{"n_head": 2, "activation": "gelu", "norm": "layernorm", "norm_place": "pre", "qk_norm": false, "attn_scale": 0.125, "tie_embeddings": false, "init": "normal", "warmup_steps": 200, "steps": 3574}
Each number is 128 + 24 x the weight over its row's rms, rounded and kept within 0 to 255. Layers, rows and columns count from 0. Numbers have three digits each. The size before them is the row's rms in percent of the matrix's.

# layer 3 MLP down (transposed), 512x128, rms 0.0603, rows 266-276, columns 0-127
084:146147154079116134159112134126106131142088112104112096101131125135086090097054112130120138100104086144099119127065126118124129131124150153113151147113115146121175143163160144123152192139146136118159154162163128111161116133110144128131124089159126107163116099126145140111148137113107157128129161103128120140124113152150130108075123134129104086131133172109103099097132122160132142164092
097:138079100156133144176065175115122115107146146136088116142159107163152149126130097164100135128134122094118142116143155100114133123138124095112155151161154149118104149122111118125114130114120138096140131087123131141097084109124164114115123121146122129107162103106127094130075109147118128130168124078152150123114133110131136167107115107094116089095146094135144102084094108113101174159086
097:098134148112127114112124149162144168088114082154130205103089086139102152135153113167119124127115139117160109119196109106140101159151111128121084118066135145150111111177103143129134144148120127115120139143129115158131119118133120120147128113146114120145089151137109150136167130141103120129111120128091113131144142135135080124084161144093128164151087143122123100141104110172117125124077
110:175122131147178134148092146117128143144133116115074136114161136149121117157146111130126197124121154114119132119166123117141127112113139131116093169144117109088111090091114142121134165163119129156166129134115137120148102148111128111179093123150135189157148134132103126129144118135142145106132116117142122111132095109103104119096074117112174164136173143193133098108146115086137133154099
088:108145143124124170101131127138139165073131107094084108170131114082151104103099135106114102121119141139148118140144137108110154140127152102123165129145118124156109120146117119092114129147135119140125093083135101079152104165085114106185132156146098121105140115181125104117158122116106153088131111142106151134097146095097192136174134143099114112178153124141118151163120129151131127114143
112:188136124146161082116164119115088158118095107148155109147142130126146089143104101152128152119116113094149142154154096138113157117123105128126153142165119172161129147123148156160120127164126126124090128091068115134143107107097111121147121119142115126088101141098144157126151158123124143172123098127114143125116140128097135150109169102064168125161149129172123091141178133133130106108149
095:115112153108128115127105169118133142159138138086181159158140138113115110161139094146177118113105132125126146094132141139149152116083145158167144104122129142117140127108144138111138137124135131122152147095152118112125158111133126135117120151097157117105138133074107121132129146114115136177120115137158142114171163118182056131094112146145123083089153160164095171168122154184106116146139
125:105108153143147117142160169105102093086133150110131119171132187157125070150159144143116113130114118147099107153123164141121137131111116146135102136123104146117102146136157112112187115106116114172118175089111176115143150155162127104149139117129157150130127171163154107117102127120122151149148079126159139104115164103087140116116113153157094118109117140167139126141154103124101125171125
098:102139070109145108138105120116139139137127141121157128130132117137182133115118147149091135182149147116131138110131139109130123117102143147157109090108121125143116173148137166130145131181173131103135159177121131177160128163089109122163133124139095096145127136099159127150105122133128169125125198112083155114146127110096142143096175093130136163157123123144122165097150145093142148129103
095:107133148136108135111114096149097132126133136143116152143163076127121135091133141137081181132096137170138158114094116185110134100128110125091117140157175121111117091136134108079086172099144131136121101114167144111136155140109152118067133127139060114133125129161165120116120156128105133134133080099132134086132095102156117146092144143123123112144155085123144131107125138149130158111137
094:161082136141139149139102162115131141135138137127183134067125117125141119112099144142123150133155117130117120112101126104134133106176075143142108138146140122114134151099148138106142189090122121131141093126120095093143132109139106123116139122069123098134089099149134130124101125131121167075090157140148077124155108094094135105118148116171132150109131139176131160157127128137188123164105
# layer 3 MLP up, 512x128, rms 0.0599, rows 267-277, columns 0-127
103:136175116065137114138166101114134156144140129103161130094089145121111133132140161115150113135137109155127088107117111150139100131084118166140085130088074092128113132078143128134141149162135113160110167151118101110119132126118117148129137126096149171152085170121123120137176116109083134107103122167099099131112134124117120103149106168139161175137150138125087132151121148149121100110150
101:159172116091105137156133095096081126151173174075120065178146111097143118090125105121107164153172124115101132124086133124135155134083111131178162130136140105121121126123146136128105097154134135118128150132115149098138148146127093129095121123094140115142140129128129116140128081130119096148136144117146132128161147123165159117146094090108151158098154112106104159148138166111158148148141
115:109085141111127134091141152144135135107145107151164132140114096127159110097096112122133081133154114142114136146077139133101125151138115133137189148120143161171146137153118124153136084142173093095098140129114083125131116124137131133074123134086130115127118122153151138149111163106156141191146157135107128122155122151158117139129190171103100100162115100102127165135117094146132139091132
097:191136129127101104153128095103121093150119123160176143107146136143094136135154132141143185163149110104123123118102134143145130110119121147151100147104118104101146142118141143136136131116146125106127160179135187194109145127138131146061141117124120161145089143115126156136093119136159082143104124118142126121161113162143120124082123126148164165102133142126128099060132116135149155110119
125:063128160111090166137110091105139110131137149111117118093127117142078137122139124099140091129117130140118125063137116146150120145077138133137114146108150109114141155144139123094145159116167150145158133191197161155154144136114125114128172122122140128144142155132113134106143069103167133098132146139148125112168147147143149097109106100160142128105128159119163155123146114124124148170127
103:164130121138141134126130084131145165077132080136115076124169133138137120117075155129105156146115118154120113146137142105117095150152128142090092138167153126111112124144136112171117097134105151150086128130119140149143102143135118115093097129121115171131134115188176140111137134153125111093142138117101124179077106137077187116128122114114151140147101098115159091137123112092142138121129
120:162139090092130156146119096149147174150133127114143164090136087079130167133115094116121143136157153103149141107154101112138110134132132122162154126129140114175140108101103139099115122140128122073151099163160085127111095107095137141097137145123089096096142120106100169138132111121129106130122148139138110153154088142191111142150152095103173117148150116097093142118109137162159117125111
107:137110176148126181132170142137122128099157147122129117117162133139058126164139117088150144086089142125155115139103116150134151153132123141133146143122180158124165112126122121102112126063093165174154124133164128107137154094130119084068125122093130150119131132133104144106126139112149114145126111146143151139134122122121140142159072133123112126120087110168148098178128133115119116160154
110:108139096106111128145142101125143059143124122106141095112152119087119129157105166130113150150156118105111165095161134167143149116150153130149095122110096111140118125149129144110147112118145126112081108108107145154156124077155131102118124131161163160096139137083112122119109106124138142127110081149119182101138093150093171156133119123146172140116092143148056115148128130124110138106157
097:101165114125116156128170106129114161133137128112117120179111144121155135148158115132144121116113146104128152128162082139127122181103164101103119127105116135147135127113091089163109081133168125117099156130140119161137097155104140149138139159145109122109171163122129138153140115104126116172149078160123180111118117187158102129147105114074136124176142120106109096112124128150076132123143
104:107103141137107148086120139145136104062142105121133159127146125128128120110133121125155127105105167082095081113100147176106147136104104133150140121146077139153146128169120131109113161123173125143094129132184124074126129085129182114186141141129129184128133135097127111121129139113134100131138117120162173114112149132092148157107113123130112097128122190118162133115124135134156138135128